Each number is 128 + 24 x the weight over its row's rms, rounded and kept within 0 to 255. Layers, rows and columns count from 0. Numbers have three digits each. The size before them is the row's rms in percent of the matrix's.

# layer 10 MLP gate, 256x96, rms 0.27, rows 22-70, columns 0-95
098:137145137122100123123149169172091151153138099113134114159124124135098108121073104123140145141136109111084122088124111146134141174093142102106073123137102110126081136136150120164117106167139140154132082128124122134132103147132133133117119150155112110110141100069205117131094125154118131112
096:130149150133183139101127104142127145148126157080111104128122121127109140131126117144129125173125128147128153125113113116130152145155132091125153111107127136124124121076121114085135101139135152131180168121149126137190063153161159129154128141124127095196061124157120143154118120119111112142
098:065131106150109121122139128143114111145138163066090150137153124142135164135118112109109150140129171096122165113132139125124151156045133105137155182148137085116123125115143150108114135114175118155133116144140148119147099128113116101130129109133156125149128118173171125108076118109129111108
100:101136109116153174118151115109120147122160126123118111106127137115145091148101091156143138113149143138095147113111119147090115122126155091106161113087156133127162149157110136119134102155114154123103142119091161130108135139118138102181094076079163133153142139174154150134113077163159096143
097:106133103147152114154073131147097181101149142091101132116140108158119096180112121106131131095112082154162154076119098123140131097123107132119110085117179138162182141117112111132117132157137126178091136142107131125114122164109125139134125113110126139125121100148125087124118114086121145150
091:118115114141124115165139142072149183112136135108155124125124157171135160117139111152138174128119162121093110102093115129155134163144175120143105130113166147135118112114141141187117122126132145114116107143075132174135085115118173117128098146124147125118160128138175096127096114136131083100
098:132120124137143114157133106127097152084110124126114124121163088126169085149137136166114086126176132132120132148091118072095111102125113125122084122108138122099146110182092098133124106128153079143121165120079153124142068123140111096140119151135150133117126146138153171137123125126115170125
101:097141122124134176105167127161166107133144153138102161095120116144145132160131163181102166110119152107109164115125164136117127109123136121131096118139137144097133121132075101134094130166131127150162126155134093109133127162109163082172158149101117125142117100142164166124106148098121086113
089:115132116097110106161095168116154120126110124103126118130149129150111140126116114109141107162111143138122073166133113178100063130161111131105150133096088074103090093086099106103153105177138108119100109098107154157108115146133126098128135138112150100117131114110161121108099151149117122125
095:130166139084121144144110114092121114160140097109063109136100194115127157128117130104125096126101128106159133152112153165138142149107135128146101102106155103132093134081127138148143165136103073124177130134138123140131065140150108121123113124160110105132136113133122140124184139102127151121
094:110155140130119094102125129107137093130108082119143098140132144126074132112107100118110134125136158166102144156107146156126098163142143104168083136128149156113084129144125125127115131098068138111101113116162140135137081123090117142118128085084091115134116097157171113175122108148116123096
099:121132158145131116101167127101136101163123140091159134105127134135097118089140084135098180106141112138122154092129105113131115103135147134106091138152102177102097109137142096109099115141110096060130138117095148079129135146124132109148116110102128110143127072117165121068106130117119120137
096:137098140106123084134127138148116105170105110126098086142171141112109113137152140151109115121116105136097167105104115095122121081097103129169089109124130096159103115147095104078131106117146119118134127132146119099147129129120135164151126061115104098138123098119134157073128158155135080106
092:142125088141146099147133088161139137160127151148149157107101127117116071178140130138085103121141113070113121159147106125115095092111107080141160130102126096098184091080103132125138140145125147135161112185171135143089117138143159137114125116125116139152125144135138131127138121148126135114
098:090087091130141133110110143122119104121097108112133097157103133126174159122124122141096125165097117131120099126155121090090186160121185167104132121119115080140134109116128084136076129101150121085128093127091129112128111153130154127146097105163126107135118103148131143140145124126170153141
108:126101113088131115097133146105114116097121128136114120138117113105121079130121090101096124130083136166120097114108115136115099099112080114117193121126124114097141129106121098105101098084157136150089155118115082096136134119141103114162075118139152113131117151107162126146125137174090098149
095:138162075085110070105116150157108198138107099147119087136133142137165147149136132148118162085103161144122111108131131116116123126112160143108105144167102097129149105117144102132098137114084126145103104096120124143098102113108136144132101111111097088128146087148132129091119108107142117144
102:113131106117136172138167141129191153157103106153150132107109125150176106112158106161070150117149129079133143140125095083132146128129130112089153111161145150133111113133140119126126155159129154138136118113096153100144122147146097116122122126111144129151135107138172154140189101097079130147
120:126135115156132141124140133115074136097115152086125131138121090065082102134165127137130134108166104144108098173133094136123109130129098108158108127111106130056101151141096135107137103136123074101132110158126111111139105107137139123113144096122134145095120115112128151091106130142071109097
102:135146141149174145137119102149168124182142138166116168122107171070150141099133130142101151156080139156159145104120150108154104116115113099102140102128130146126162098101140114132129102130093175133127125120115097136119129127145144164094081109109101159124118098107116110140099153082126115102
105:083099135147083153145123089155136101119141128100124120114102113124142114110124073124140180114112146142094100138129094144103129139130109129123135148119137152158138127105108087117130087135151081138155082132093170118134119115138124153143117098082126092165151113149175151151164125141101107171
096:102112087139114156123130123148112115176122104152111135115099147145175096073144108127121114136113102088128182097139118120136111112089112132141108112111099111153145139145121105137116137135119132160176135099186140156095163174157149150125152132127134157085128164105103128133155141104136164157
101:160131111153130090148106109125135169107123149100068105112144122147119124162106130111098121154142127114101097169155116163091140137119116138135128154108102133093106151096150109141094071124097114110136114175102088128132164138153096104127125115083132175092102156141119118107091147109124116141
099:145120105123133154174128099111154113123093116127124103154081114202133142114115117139089095125109158136106076117108140145133130124128119098157106085135118126141123127095152130115095118117124115099143126154098163103120116159125123072122132160186115089152115132153116152163112140084130092149
099:132117094119135123149120146088097115149122162144185161110110097127120115150126127113119133125136096110133118129110145129133106146129125104144115072106105117148119179110123156147093147129124128127102099119114137131134123138104107082139149127143107160073145115119154079176079193114085083131
103:144084102143141152156073125142149147133130192148165112135123106113115106091101098118108138145172139140126120147148099134157134126075071143086126104163153167135112136112109079121123116135138113122140145121130124126116121118111167148164136144123150160148148171093135158110130095118116161104
110:107125132072107163131110111141138109135128090145119133107091108122152127153106132169120102129142151099153083207162125131131130105128115145111133118118122120116127151135107130171132125145116140102113138115143103115167092156186136103106130132100109067135124091115105163120113148110066128116
094:137128132120139143126069120104080129097136107130122177121131087124128137083157145107104117098167089096136156140099097101141097112144116144103108117089145081142094127136096088131115137087134106134121126150121085127157073156124132101102127138121093145115137122153087123129119112093119095148
102:141106086082138145099098131117125131084127126157141124120114153125129101127132121086113119147118095158136119127140134122163102095085093160132118092157092147085116119155139133168097100198115146139106136115101102145145102165097138125143119133178148145151131124132125109140079173133110108102
105:088118122135138100072093120133126099149117077155143134121109120112120162141116148144112125098098151116116126115100084140114109095120113103144088165088099131076079111165088105148157098123129116105148097108145143132118116183171152132128139131077138133125133125111113112139150151159141125105
097:099116174145173131131108142080116158129130114146133110103121166119106144132170096145104096097111143137124122127081088117145117113102140119133115133090153123118111091172103138110082113111110114139133150161105091127085119113124091129136174105091099095085140132141122167125126144139146123178
099:147162126083153164173137117119140099139102110117139128138100148122103128122137129135081146110138123112122128199120134114168101121148141130070119121123171139153143093123064136142148121113145125131125134118182123152149094127163154087117115094151116104102138138103161129148114179125164129134
095:076114122117100170134100134177065115162115121126088127155109129129152122142141146155104155131131104145128101096150104153140104114096106119140132107152132139116122101099090133118138135104149133132147103134144106079124112148092177137132134131135112140171108128131131147064160112153089155175
093:134115142102128129123105101122145122099097147155120106134114149107144126114131116102107131053128124152132087091144107146133119147117134056149181102106123156148149173111137147105142126119147138115112166116099177095153167134132106125124097113126142125141103153137089123140092115113091077103
100:137152140145125145151150124131133156134122105148166124089125142128116098082151110139146163119187132112139104100111111101096113154090124097113157147122125154133133129102095138135140102169148120162140072149113131153131105125127138176100161075148102129140123103168133133091161137106189110114
100:119114104107107090148129105116113132121103154125105127157162084153116112151130129120138145125064149108207133115125140153152087116165130101093134107119135109108106117114100155139143149119122131142154128096137124096088116116117122114088080112089092129105089099155118102150137112107180125136
097:134136155099124123100140123120083126065105110144093127097117125131092115136142116102097149171134124092176142130154150143074120093134133079134122114100143091109120108096121137157152114149112106119097143157142091191159150154159143129113128142148104139113117118159128155144101115104106118093
099:152098099150086126125087137114170128106103145162127134130111170076120100106118167147135104123137154098128104122109137111104097143105088083130103191092094107143110109099087104142170131135147130149113115139088150167134112117137104148116111095145116117086113105129130135100119107109112144136
100:107133115129097114123073115147101098118137148122133109133121130168110122158147113109110093129110158164115087158060092090154151128100090113111112106142129166126121109128096140083138158135125119151141117114115172113127127144130100109092105127118139129145119151129086146095087057137110129135
098:110123141099149135113106078135138144080147137102119120141132153149138114095120121108118080116139089108115142113157098104176060138126126084148105134096124134136136129115136097148173071157111128131158151147156108152121131142151122171104150137085149107125108144131136125133083119113121095171
102:115090128130128145088127153112146122127060129165138085132158082095126180175130099113138169127101150134142151107126133127151091107104121142121112096130131147122135079093140148136117102107084089117141132140121102129143116073112113102128123107165137176125155135109119166129140133135115118094
107:084141115145098107128115135123153126155119119064122113105099128145121094127128140132079106134148121130103179109150136127151109133133112119152125122140138132147142143093169122138098089091106098075125126157107174130160158104102127134150126103115100161153128114176134120075130183120159102114
097:165109145155107088141112127175135191110135081101136137150138142160103115133135145176112155174114138128167133140142145125139138146123132117110150133118115155110146148123135105143111110125114121075125112172125163102164107151144146138092080109144110096094155139125108093125115126159067131143
089:137104143130133129160167115123136113137138126127100107126142104078131140095151119161119152169129108143096119117117161132126093108102118131136171124160117123088157138137067172120123138125103155156123140084125109130102116128154142113090109109125097144143093104155164165086145130059125090101
106:150146102105150119119103133098120108103118131161111099085129120153107115096121090117101100151109119128124105143118101123156061107139134133143135150082109158108154135153111155114141140134077163084095122122124178140126126153162128132140130167096100138118146097142174128145119107117112066153
098:132127146129127121136135104106142156114128114106110112101117093110116137107104161075146122118146124129077156106104158095112106129086095141138156133102118147151117108121101127138172147083129111144105134127101118130091105197124118163089157125143143179143108156142060165149113139116117135149
099:122132089149134159117099108128087100104140158148137145159113173099123110090108172095093074093133141137159128110153147120133112146105082136121126148130132106108144125110117104159117109141175159122123165109120164137147119138103101132166135140126151152119067099125095107131150084098127150113
099:103117101115164097126134160123131066138127102111085141120109128120137097139086131130087152107123115098153116097123138115112118125091105137184134121088089132071113147165114137132154113136104096116125108099160150146154140149145137143102144170119158185123125163154134115150144157127090127133
099:136114156112091132088157112132152124148077114139064153158120129141114174113130100115104125089148117129088165135115141141143124124098136098118119171121116152119114140123117111157164118182174100156137134175112122125156177115123139116121128122151099155118139126068141129149130121172102136111
# layer 10 MLP up, 256x96, rms 0.285, rows 22-69, columns 0-95
093:135161122117147133152150119138124109075105129165112098116115130160127127115078134142138142103126079112103156127092078148135117082125117105135153120133152134111098148198114109150125135093100117133136115146093158127066142117145109114178156122117115107111136165157143132110104136134111085159
100:126130101111120184145140132127107099115116199129117095126123122153129125128110119124140163105165095137107104134140109187114144164103168105135125105101107100127110094116179134123177145153127108134162119140153163126122170101160123149140152144110144122146110160109168108181135143146155136118
104:142097105089121117098143162134152143134159085118087114127132153146121174132133106140151161157159137133131123139126145110150097092116113180119116138155119123100138150114153107154119151152182129144116118150141138151161137115101140118137190149129112117142167159178131165096142117161147158179
110:107092119122139096109131190150110118132147144119170119110129107160132188086157128103100141131136155108132098140150117134158109108088167138100144138155149140064099156145157135154096140092162147125116134140144150121116167105166156143114114146154152104144159150147134138121124109175139120135
092:137117144122090069152155147141141106143101110107122129125144108133135170123154167144151128122083121122188123139093169149142137097136105155118122101149160144148115129147078135104167145120134138168176121109133148116121104126099153156127187126118106120073126138110133088123088129122114148147
091:136157203116155110168121116126156138127085120161161170146155088130109116157159148141132169141123111103123150125104115124142112090151131128167168115125152147135143119109126126148096140127158094105114162128169092164132140144135145145124145154081147094145126099118106127135090131119116177105
101:130190123117113106112160093145084146121098079068109082122089138124131149103144108080125097098141113189122111151110131101101128120078119137126138125104125105111110102161109114104132119145159136147117113123125146135158111118137151128116114133109121115181146127125097135085125147141100120089
104:157075135108099070133095151143121117116119126121121119169114130138074105103162134139134139116096109112132089148092132129106119146127127130071075127123126096118123146145131119148170126114155149137110117128185130104098113109097169164128102145138132119140081129129137124077113147123172111097
093:148119108156139088092124098114105160126142123121117142117132128161132159144103176156167148125108122138165139133146105128140198093108119131158135112125072168105144126167090089143086121129115119161163085145125130132124098148126068099147152146128122100102143124114135118119127104131088128150
106:118164126098160141099135130175147135154131127151117143106114105143151173095133139149122174139109151135110149165149127120134116154118120094138113119074108083105132163154140133141139145121129121146102152166154139114095166131166156160131104127097097141130136176149123159175182118139109151090
094:137105135164094130136144145106124085123172122150119063123112111170133104122069110156105140101136130150107132145159108156139100173133110117074155137136141148136128111143130112106102105091160078135104123126121149124132123150102103116146087118111145117123177139116183111149096140148115110149
107:127136115124110117113092148109137099102097128099125104107127073153080148074157109136124090102167116136123101149144127155111120114120126136118121143097108122120155126158114138140157155150152123184103093150135165161114120109154139100139171112134171162106116163081154154148099145149110146155
100:171113131149098143131120139145148134129149155138160143117148090120159107155157112130138137132201157090159130162111142080098130120164160121114168124135151110141180167104136124124108104114159154132074149156108126140102088129098139156128106167140149129120120130150123145134104133125143164088
088:133115100116130111156165110112158105110118125066133108187144117153165126110123154147096126166108129075144101146142114138182147142110127120123085149142102140138077142095139105137111151114176147134147125094130090104132124130119084132151107116135086136115155128147114149157164162145134126106
104:145135121153159125145090128069121134130137113130138114145119110131122174065150148124095126132108111106114119129093100087099119128136147160137161131146122123130104098133127137069100127099101149142151160094119099146071129163088115148158151118123076117139115142113118143146107163129117083162
099:150156131129120128122100139163106129140130167116152148101144152176146115106074090118136152115102144114119122138128108131105063111168177170155110086106122169143135102138141067141125128114102134130136131121101109141113149094166150170137147116124087122138105170107147090135122145134142110121
104:111137114155155151101128108141109112141119090102126146117127107127114128086160115096131123083101104148101092165075134139139112125161132121107121178120146169098129133157137157170136114117137135102127084100162099111136114160150180120117115111156146105146114100136093158111141174146076135143
106:119142147120127072156125136152119116135118124135100142133083112128141156136074095164094157138102087123077157145108117159164101110102121103139123103139118079102093115151146141150116139140185115123142111111136096121149144130128109097131116096145080074151140174120123139130133118108105094125
100:105123163102113122118147105100162157124149128155147101132087101088128088116101121144081115132102129127142126146125133111101138133144172144093134139079115096146156137132165119132168158177103124131118109160132132121118147182169137144129116130153136117133137159188105099158174098165133128116
108:119053122133100115114117112126117128179117143134124120126140090131174131094157092143113119179123206156116107105127099169172148149147152177116134113163144127124115094125100078097117123138099122154135147135162153106126149128102145130140139149132135110111106121161143133142114125156113129132
115:123133160169157150090145161152154160110121110142145150138070132117156148161109136126137143154170140118093162110098127133091106116129128094120109101106173168110142132148103097116146140102133152101128155124119123137150149142135152109143108106155154092110120109129084132088175122079086104126
099:120134137101160118121110118145146100122116097139123098134124098147102114111108130132119124124104156149075124127141179176094151137142149114126099081159132124130123136117162105152158144083153153117143134117127177105129125160130122066132177186130172115118140083112117147133139132135096086105
094:126174126144154147163142129088109110117117099072133119124084121125146110091129132152095103116182109177134160170115102117113076133103096135100154129149170117127125106142155122118144122116152119110136092106127118133155108140161106112125133119113183135085151135145134157125071133104148112137
107:071137104153128085121108097118115143128152113155110182145133143156135097147102112114158124103132115088126093101155102105085113113124174142140137109150106119164107183106139164123093136108131135133157103115096128128092106154114148136165166128124133128131124118132098160098115099087133091158
087:153155130155125125099161121127124115107123170154140064160116136101122159139099129157152122131158114101125137133135107128119111151103159121136127147176154136095090116116121099173146156163144116129108162153104095115164073130114106121106142121168153135114184097113139105092161124122165151137
100:108134127121163168135185151176125099124148086109109131117108175165154138122136152113146097164146144109076133116123106161110164139105119129129123174121072142135094104127117132144127144138087138116130142097102137131108104107166131077133144094139126132103169093086120132148148119113125142146
102:137155116121129096140133129137144133132133127124114084154124130129088134125125078097112162093128159152112083115097146122135090136141095133147121115101148113094141097184122163112167134152131159139141132137100152158092167101136140127155072118081142173066121129142140087138133155116128146117
096:127131122112144125124121115128140102135114137140118146141096092136095093106090147153065134165114103114147158173113134139101131117152097115071151140145097108101125120129098144104089177127111120148123125107167091100172074143110118114114125117120091108128118091144136091092100118102101106144
100:160151148105147128123135161153106098147144157102124129127138143095097127092096120167183115086170115130069150119132125166152109101114118157127121117108154164170139131116167136135152160126150165113118112144124131104113169158126179113145096122161132140121097118100124123139139103115100079145
100:162123137097133149146144146155133081133110143114138097139136151119101090164186154118104122151131136166086140145137116103117122158124102180179129102093098130145103163142116128139150140140117123105120088156165117089171159092115087115105149133119114110143157130109098136141132141076121131144
096:124092099144168101098108115128122130122170119129129109137142097102151119153144133099096089108120121078091146149115116148174136130101123143183142145131110118099122138136158166114163104174141154154140138110134123127094132132158152116112168173105116096151112143116097150112109122172087094154
087:109083136106097137119147149092133093142139096126144098118100164103121145091106113091111172150093097136128151157111147154104116121103135128121164143140124131132092135140148113144156153137100140109118111127106148106152145126067057130154123139154169146175119096112133125123119070155133119124
092:134153130133122123128153156134126101156130122143155057160136164143128140115121134177162111147160119129086149091090133151140124120156142122161110117077128149166098100129142152116138173120142108108138089144150163101143148152099168130130140147140102093148119149179154134172143120113125112162
106:150127171130129163143119140114090128136097133137099155110133133123173135140128102099097148100120160148096102135095081125128155186127115184131097126132107131165116135153136129101092137130119140127124170154099143108129141126125140122140102170107116112078090091110099128117131114085128063138
105:152133137160141119073086143131150147103112093122171109145084115160167110139129113133099121111112144126103117172116121154108148138177119134121117146156130127129131121098172113139137180103124182117119153137132128096139128118193124130109143153108155121101130171083120081118103142127119113096
092:117134096120087142110111106079156109081154117125104148107142154100165134074099164138136172140108101141131144108139161175156113140102142143122108108131138177147091138135102140131110142140137123131162135106085142129188153120117142152140151077131148109166122117115079136116129126116145138147
105:114087125110150138136118096094145125171099170129087134169134133097114114096136161136147131091083111127092130096089147130146164148138132132119146096135154101145102070103120144151116102110101133133122178096124115110136126107118113125137121073172133115133145135123124134148190120136139142175
107:153132132117120113116108167142145140188112155121145111124129081130115137143134100171130144101160153141172172146138142124116106118143110118105110128137115140118107152115158175090111118151145118134133113142175129112156136081177191108079127115118126136131148128136175164176131133118109092143
097:122109100085114101131127108124123149111137109088105126151170118080136104133135143119154123127109095139139130116137168154131142141073158086100142103130143072148171109132155132134158125115143113133102133149155145142121106141168082134133054137151130137130128130124141099171171167094139137138
097:128152102113135124079132102103096095099092118104145119161087094114139114130142112163132125085104144106156103117143123142129106122146120136091163099171090089123102117117130133110129126118141146083197103139155138099122108121152091116177127100098138098133123163173135144090123134140129138138
097:140126109111097148134186164149113134119072124163140116129133134153124118166125151122109145107153146133161160152079146133135100143097103093115129115102161122171140115139145104169117108145118110111159136142140132138148127074139150126118131107178136134095132101150081114122147139154196163128
097:143132105092150122125163113105112150117106149126102155130152143108133172151133121129131131113127083164151132119150169125144124144089209140105128119185104092123160152095152120148083176146161148132122142140134098114155110135103149119151069104143134163115103146116092140134135113131141131115
093:135145134065114116130092126155139138118142126086084117127147119138132156086079144121134084136111170133099116124139139097132147143118161126107097114165116107164178136127124139104098141154106163101153166137160157108131176148127126144128087137096109152147078114162120113129158130107129140094
086:079132112113108136107114121085136146104101103114098112120131130117139106105109133069124107160132155111194141144148128182120081108147137141164159113154130130131174119107142130084127126121117132154129119118106140124146098147130131144152097165151164111176161101105159167109144157144103118152
101:068134171131090137109137127142149113124125113126153112089126125128121136166153104124138137076108162171151137097063124115113125086146148121115128125066132147130142077094131132125167113110118128131144094122128091116170144143112095111143124139120144113178123164126125125148116168118151168139
105:107113172118116142130139102124171114128158147130128116183092122121113108109143175123103141103165151134118111144130086128122133132136112097162156135091176121107122109121072126127142125112118132163172121128146109149132116133151108135096141127104144140075141139078097143124118124077120098061
096:192112103122137104144140127151156154104176128127163102113115144140118133110114111128098101116123158111145113116105142105125107094146120142160115113108171156159115148122148134099108168139148122119149079099157116062126131146127129137151113123099102121143102193177128125085116164139133099141
090:123130160108100101151071130131100121136131152146151081093183147149135135084162144103124119124097169091172159148142149144145117156131137119115138107124128127162128141122122145093134121146128158158127166144128153138104132106100080135177124146135055138139109101132126106106133088117128147130
# layer 10 MLP down (transposed), 256x96, rms 0.24, rows 22-69, columns 0-95
094:132122139130164131133137186133127132151067126120100111154143124157071107172086096127162100145104087133158151129130145125174132126121108139137083162107122121077099128151149133137113127126136146126130087157106094103105115145160119145129126134127139147122138137114160152082106089125169143094
096:085126131163149141161154130145118187117114115115111090109153133110129133109104105103134127130114119113153119163091177102137148101142157121135102092114116132108140086103155145112124122135123122156121142152154127156157085105142100127096101186141133188157087113101128108126156124163118093155
100:137183126156120095142145124108148137118085141140134173124147114101146129177090154136109101137096151136200145123139095125147136149132130155099156114138111113143144104110118118150140151165172122126089118129121124131130139098139137107147081125113108118132063152075111142105147105106125104090
105:109146156173133138118178165158156098163136102130140137129138097153115123134099128082143123120163125111105102113123150121132111108143118168084122140158134155109126090156131100084104151095101123138142104109100156132085136161127115123137120136136115169108118148086090114113113149179109176153
097:091132097142157133106114113129104095149118120105117117099133121148124135133119144101168108065153106138119133166086119142160122082162103145104125138195167104092119109164133114142083115168118099108166117167102161127147181137127137169121126142114114099146143121127126134118128153145146106134
099:107121113133152139097123121112104104108161121119100189128157140103136136141131140124117111162134139101178133153166130160087120108115124095113132112111086117166112165149107122088173157102099139175139153130144143116129147120111120173137121130148155134121091136045122134109138148121162102116
099:143100136160154091113127134150080104072122145122149117079137131084143100110140094206102145172133109150138135127135131111130108119131116102141127209134128147143122196108128100165134141136108134134122125111123100151120131105119115131164136162105115130119123127141136162134101123130120133092
100:084128088118123108152200136148160105134150115132117174085125129128150099148113135098139129136151135104131154092163133099129111148089109154138103124104096160103120124113146120126110122117128120200165077147119102082099128143134144160141176128116109122115144137088112152126112144135128151130
085:098139180085132139149156099088143107137121153089139037120125148096102098116130130073149132140136131110140117125143147089118146107140140122118137121120110145099128121143153162135163135125168128144130120144144137126126162124060128133114152123130182194130119132133127125124152133131141103104
108:084147115121164105145104128108199107125151095130116104181101098115145152118129189150153108090094113087127109124127107141163159142094121145085127110167112135129129130112120114162156168151092145131158147164116132141137139139145108150125151118116102100102126115164110114110095129133159122131
097:132106122159135180138162133114096146107144096134131143121148112127134134104148111071108116107132143107120133124144127147151033165125126158109157133144145133140150090119094135125157101149137170096114107141134127138142096159188129126144074149165089110092136125109127142141123147106125118132
105:148154155139128152100135130092166088173107126137163080105178115161145156124157133160053128130135089121119120125151116141097176131123113078118118116129144105151113093156133083157144128082129124145128122118123138165097146141109126127162141104136144142090128123107125134091133108119150134111
091:119159114116063105110136139115112092119127146099114096083160106106155138114084125109127144128140127145111121128105125149133153111148174095150143144112080160117112173118143172179133163143153098164114108121126115151157139137109110119142122114169130151107139139116135131177102148115067150124
090:130149127077108132150114130155104109110096115147148064123071128129099127150121124121124139145149103159138157133117142130119090093132112114113119182119105129129129130132093155089127129122136140117148153129086124156111132166108151127135093153114140150148113194121171100142124115163085129187
097:102119127158139155148154110104127134169151122137144133092123146133130137094145098127146112129114133150114099164138124101128073096154123147170116083151150144125167106080147108160136099109113101175164124143158147120134154151128100147101109115126167086074149111149130122106085094122149130153
103:120086122167117164121141130163132109153094134108092158143143114175131141173128111101127127102116132148111153147137146113155085065131124155110178143144114115142148113132144099131154120072139091123122174118156140097130114106104111162144116110092152156123150148091125114156106090162134120128
105:144101105119148133155185121139102099109161174140109157131107166105099099130147137137120080151152122098077145129122150131138073103131088121142122146140125080161174117145124132086126111118179160126116100125107148121108141165153113111118113144130144143123171133132143153109146107106114136090
101:089095138129144138149142113098110152133138121145100114130119109135117117101097120120163108097108172071184117119153130156084157148142139104141155122069153094100120148104126173146166165136115119138124131124130126144133099163133123173075172099154137167136106142132120115134133118105101146124
100:105140172102152132116106142099077146119103132117154087145121136126132129090182109097156149123160113139170116157176107117117149113121085101137093168121141129120163155119128104148119116190155113118112085133110120126157109124174164122123174130137128125111095091146156123125126111151121116114
107:102133136120115153125183099126121180099119129066103155139125146140111152121111149115145099094112078134160133150128128128081099101120124135140115130135112153139098157156171104155151166112137093125099115114104148142138078091115128120130140143156131138197151170150125114149124107145147141131
109:128118097103144155126138111127149144165118110153106151132086104129146156162126124132092120095128122122119136120121094111186092089111136161114121130119156111149133125144129130122148115120114106166119146138117159134147135193050119083175140135122120111120140142174101126107119132160086172159
098:112104168153092112074122130154157128141095161131104144120090117168135078125123124134104104118121132115162127115153133118172131098136115123165129139150184129108154127115090115132106125158093140121170148119150130114130085128102103128103121149139167180091149175140096092142116142145133151107
099:132123168123115073050163174128123137131161095103135079144130131143136116110143130104130161107141179112119122085115128132146162123162135134087100122144138126123121130135136119100122160163107192095140122099146148138161117137075115143106138137114146103153092125101104150130128111123130141139
103:166124115139098140090107123108082131120110162161129109111137113080139159143171098095121153154159136160146104135151121099094165106088102125163158113081097117142111153106166135140153147131145116157157139123167118126110121124106168145125137131081147136137132101146139149123114100131166083111
089:113146154100122154130139147172100127101110170116123139102154145130154152083088134109130111087124143145110152160132124096128112116134119147154147126143135076120119125140124145140142173100157147101119146131110136104096111123147140136159117131136124121204079129085137097102193088136144103143
098:140163122153120167159174147125144135136162127087137112131094132133118100066147124146127135165125124136135158106132118073076093123120118168132107136111115132122132139109134120109130153165114120101115105169101128136125119201165146091176128126105121119120130101102098102120145171134143158109
094:117119097140141117132090145135095112122073128148131064164123097095139147107167138132131163150147110093142138118181139152166177112112135126100110114124145114157163123121112113133129134153152112136135107137138086144118126164136146131142126177109096108144170134117083171104170102119132108106
090:116148127138141114131156146114134151130092153129122162086159146127130140105137120094136100115129161133099087096170110129153170097087107130144119081131152145087081138140143147134144114172125090124102148106111152135109141098105128147167128143134179163130084171114113103110124165115135170119
100:137141108153136139096077133066110100135121099138168108157108156108142164171147134126124080110146140131146154132138089152135100119136171146155105101108123121130151114108095084172132103115152196117127136111145111134111111174133142123087106130133135106130148135122135104127099144108158172128
102:157133089141112140142148135127122110157109170139144122118075110116107122105120124122124158135120135135165153126152097097135102156146134150177117081102099097154110120091149127170122108115133107157110115171094137146121103107169128165103144102069099103162168152155150133114167149120135121118
093:145151154108140161174139107092119167150101128102151100186105121099113149083144113124151113121143144116129101073124125097084158124147145117152096127120141115141148126118148164113075147165126092078133130136135164114143147150125113142107170111129102125118142119138125148115124135073127137175
094:116133156086120134127178114168118170142145141125094091115136113107120129125169176131099128124121151132129088118084132140103154168123095141130135109102139097167171162121106108127127121132113116097107134107178146142179121084142142104142165152109112074147087088135132134145120134143141127129
097:109168131107133141154068161141143134103153151145128102172111110120176131143168129114084134130130105115172063137104097118145140119118118125144127104151122136163113116107079119098152146120109133157123139137152101098117127169085180142118145129153117146132114087144150096100142122112155126156
103:118111131155116164118116117111139167102128134076153068115122165122122097127164126115134123164138110129098127093116118154138180128074108099141120116121122115117159175102127119104139167146156135102130177146111118146154136144138155104145125175139130098063120152159110111104098131119143114144
100:126106155104142103115156157147127150153148128127137195120107130132114111157120101136158117161115144101127138157117107175148106110102116123124119126106143105119113161098105151061113133149126090161143164113144097149146133175112048116133117149115102113152090117115106114172126147122109136127
096:136147138146131120187155141120176144125087143112147179160154111128089164155147133136132124125106105130115094123100133141122160067154129109080129125129166112093159113119098152137109124145129109153091119108137136122131133139164153157070156129113102110155097114139081129128124163100116104131
106:125092100129151099174131143161140089127127122136125163138135135138145090115122111156126105137152117119088156117153141111132117126108134152127165134165154159152159120134175151140116150133106137113123125127137133107112157048157160190116084073127107133101117140081101115114140107131132123093
104:182091135112166069086133123113109138122158131130095129151105153182139111137162120137171097152147114113130130139158111177129117139121100154131127149088110118115084143121162128116120115168133143106120112091163168121147108084161121141111137134082122113134131135135157124146110151088125092119
099:135134142101131162157144139170122154176177127128135089119096105153115106147136116114123123111136151121135155101125111136090190134088143110128110131128113144143157148123110144126195114137121132118089147114155151115123122137113124132099161188078152107130132126094100137102130108159124080083
096:137139130082151098101110119133139102113175128150156128150098085124153137128134121149176139128151114106159109169128129099148091120096142143105137133154121158135153113109109106171164084136109145147158143152105135152146139102101148118137157149069109162114118116085077090128165122137155122124
095:141104141166168118140132121121135120155140110141129127131151151134183139136110112139130119144116121169146139095133152141165073140138138108149105137124112147117149108125108109148130135123111119073177096129187108104132146162120140080177104150128122117097116128108076176095137105094117140079
100:126150100083124144145137146164130130099117114146135096164115152106117175118117106117136151115121105132105099118137126104113127148120173122119137094159130165120148117122105159085107121148191107105129174135125157103107090115142163126119139133115129100112141167125177148184090105090091142158
102:162138161114124098133146135095100099104179145153111077141136134109110126144139119117172135144158132133123161127151141137095114076136127111109136176142114108159072133133147154133118147092167103119112130121121180141131058145134104147148145101099116116121138128129108108152125097093102123172
093:121151110075137122129117115112082140145072125154159128100193121160085148178095148117137152135157133119143139100119122131129095143124109149139102104153140116115126155160140114112130145113128135199103108109091108136147122119166141110127142136139121089154086104163099118093140150118137148147
099:125102111138130151134114093046109171110150124140158087111140101144101131138162083134171116105165113133134123081126088150129105129149103133145134127128127142119133132106153135118136138175121140074120124146118114107159101168146166128134109172158116099128126152097158144108155095103140132151
104:108109161133112131139142194108170132131104125108067119119109143131097147160094119121092114132133148128100147139127118115123163115166131141094121185124133121118096149144090150117085164134142137109121132079153114122127150115136120153096127140105137145107139165142096191146131073092133134124
093:114105128121119138124139141102112098125120138172127088114177092120132158139075120155109097134173126114115190122150142179172107201140121138148134140114108104160126135150072113134116125115129146136078143109101092125122118125149123174112117132170102114138098126109103135137143130127132138110
090:123083091130119102079120133081125107166130115167126157112092149113151114142127168173083130124133145132101163097148137157099072113122116164134127119134139156118117133125108163117119124110137117128149151147163160097154143117170130095122156160129121107109138139147061138103129166137152125111